From a checkpoint of a small transformer trained on Wikipedia: RMSNorm before each block.
Each number is 128 + 32 x the weight over its row's rms, rounded and kept within 0 to 255. Layers, rows and columns count from 0. Numbers have three digits each. The size before them is the row's rms in percent of the matrix's.

# layer 3 MLP gate, 704x256, rms 0.109, rows 199-202, columns 0-255
102:150135168133068146119071116126110122151202131151110158147099177119064075166052148158114134168190103176133142107150120157153107087159127051164115110101199177146151133135092131102136089097137170106146144138126149105119124104141100111099155102117110109113135143092179199169212143149123116108159163150110074185104121070167058117140158129122104158111077155123048119124140164154118074088085119134168117129168109113152135128131113063155160123146134136092108103145128104092131115107085184143139136107075175104170187107079148122101146133147098099202125145126089150182133121177110115180136108146168123134102088133135158138111128089149123131122103095135057093135180113098065148139142104138161229168082103149100157128203124133132094168138090128108205136140146110127132127141141191
098:151085099106066115141119119173167153125165072117212177130116143151132126072131132150099120083071150122135149126140194116103156079101099143138182162134145087087138117156141104143097100140105168103135097170155160120133141138075126163101091098126157151145124148142100143134124198104179104097187095134149161148093109169115107216094172151125068162119086152127072194131116178077086136113072109130106180077146161172124098061101096121173097152130056128112120185106122110067168158127175142091096151150148173096098140105167178120122137180146152105130110174122112127106142070130100126161112139100144105131088174118202083099145107122151089122130044140144151109109178146117119175142134113168108119126117095091104098110089169097100162192117121186125092090141147156138155138138099050
097:144098110173111159094121157130093102113121148118130084147130145147147121102093109130042106142089191116176098130147107094103096088136112074113124178108169106120121140164105148143109116118108143086162156148203142182173164120112099142143113131133093167193149117114100087109123116160108109079119141080087133166139180100131153202149148074106184126132116118112028147134092178106096167090125089116164119117137207111112160097108146146121136193065138159100126106140121151114115171070130139142149125128162182164119149140163126141075146106147116142145165118154127122102099189143178154107082076150101141170129171117107164087178059104102123152150121100141084139172129137158146140149155103025041142140167166166186089150174084076099073152080168153102171146108136095185123117114105113
100:044156188136191114096181125072124099122066134113118124145110152136166187109137135082138107113131136167085122082167157130149156158162165082123104176115147129043110108174172066156152098140130093088152130154048152127115156175106103114170136142117149143122120116131170137145117124130112139109099146172112136096156103142137158097130091110090147126100110156128117156096102126180075115129100075216162102135127160107129137087088092126163122138182146104112126183110169133092069116125127120094111097137095167134123115084135077102109166135115104177112155089158091186104086099066155154114104150190143176123116067087215046163128148188143119105141171111113165190126065153138114146115138139173148129151111124185148101160053147146114093207099114100092137177139143147092135139121157105
# layer 3 MLP up, 704x256, rms 0.11, rows 199-202, columns 0-255
100:120134123118164096156079131101131084086175181139087116154124076139137079133165179121138141072070110155092103160108135139152138186133166133125066145140156054162147085101188102144144078114082155114182142166147150131075101118098185095109124099138096154077161124185126158101112170113093161099136147141108132150126163155176141111123186057153126125149113145127107190143084095136109124114065074149163166082109161125112142090133161201124165104111133165167154126133139138072154134116106106161099128080147084139171102079171138130135108074145082192129127143109120143057157123078109095156187110078147098102107166125137121114169106175139073152101091094171090185169089111112142134152161147151099097139116159148135087103131177146096115181191091119146065116130106074212130165112123120
100:102193083096178112175108166084182089146127135109136048189081100128163149171121115102110129106139074086133145101134115099178109124167150167123133137175139154125100135152130139157185116166169113144093139100170131037130146145162106128139132144126107148119095133142148159172075103123149089168122102133074057134121121097129177097140124098100176101105083144148181120135088112107154112075167142088077081117157118128192135164120131107108124084071184152088142095118128087143140125180140121125109085088141119147149103158125152151084129180154123174143143138124164109118146138169177198096098096122075215119114124108066145160160120148140103112122202096126071136141107108167160127087128110106176069135147133127086070163176117155178169064126111075105123122105152107185128168056130175
096:135105124133100136060121084157176076111096129157193156086163130185169113121120150167134101140095153078155115145153128111129104087130109116101151109129081099125180135109121090133161128169104122089164114072114150164138187151198184150118084147152110108158171152154090037145118161230039117106165153081080170123115113072087101098166147090129171138141127083103119131161090203084115137083105106138091078103143106103094100129126129146129143174109063098103144129139153134123081091113069149172155095109155118169069138174155157144111155148135153183092118134159100185134116166106192138086076121162117081175160160095176142129127127135109141160133097143164161166119084157194105126131138094102123085112151115116121159122139089084108097105113146165101103151118057156132132119099178126
102:146131153123093093116109175135155170081186178174144142130170122176114108073154166129044154144114087177158132175077114103112184073123118138093137121135146182168100175141153134161126180128082205177169132145125078112099107132134114094135093095127068150101106148161162130125154150149129152119145136122123149170081133153110079097130110054118171176148149098097078103111141157149162073159114187119118136138127133109155079148139109141093126148055172111141156127141137109148096110164111065130079193156150130080101084132135161129115194143123124162132113122077107121128161177167078153146123158163129161109088161146068160066107145120096146088108116139087073114073213113133083171156147112133119124145133190136155102114127093131183083126130137161139146037080140153116078090117078097
# layer 3 MLP down (transposed), 704x256, rms 0.0602, rows 199-201, columns 0-255
103:084139144138142093149191168078083122159113090213148090108195133171181116080130156186132112131133170105085172113125070138092089114084158100091145128110129174128151154121112145135094190148164126160134191159167092138101096095139100123151112186128203100176068202127160075098131098112050108158107169083115150133124122142144082157113066083173081153126127167133107084121161155157169140122139165163131081164127170204180119134158159100182119111085125081128134102117154175154096113097132139088151127186120146118090142146116100135167142139109121153090137117102181189097098025126200145160154123142125121127133148131110140142096149117119162086102137122109097170152138155098146116063097107100129125172153157089138114147161167150142110136109161055094162123151116158113129117172116128
105:145157101103142183126125180134137137135174196164134000141158111106061125100111087112143120134137076178113120125148117111138090083073115147149100061112140182141123135070095161156138062118128114176142122131130176125137177119128125128099149202117181116168061117186111116165118117138180100144114126140120134109116148146118101144191166136119141132119113100089146130063108116140144188168125110144128126072159116118165139151145160154033152081106171125074100140177095129168120095179107161121132105121131118142164120101139129173055132161091135132181083098142168149072123121109193172144081064196137112163148161110115117198105140168173137133111153152118112167082145144148146118109131108142151155103166127166158069169138096124113143088139136072126119114096142097149094166114144127
096:112157145099180175079115063123122157142136129086166085103142184107141107114153206105105077169144109147170103134103101137176139147161094102063183085106106115152173112207138134177095119143110180107126154150176144144135145147146129116152143158129111108183109100104077148099145173213099145046130133137084148108141108082112110085179138104174172112092117158157076109196131141192149098101057081140170110092167125130114164120182161081128124213121163131081146132155141168131119103123055191170106076140147077115151160123160129081167136122166182117135111164157077150113111122096106117114109131170109115096161159168123157093177136105126150107120138136167122190127101099111165135142133125130104141115134152123141185090128111163157096103070134195112114125132090099094152108152166176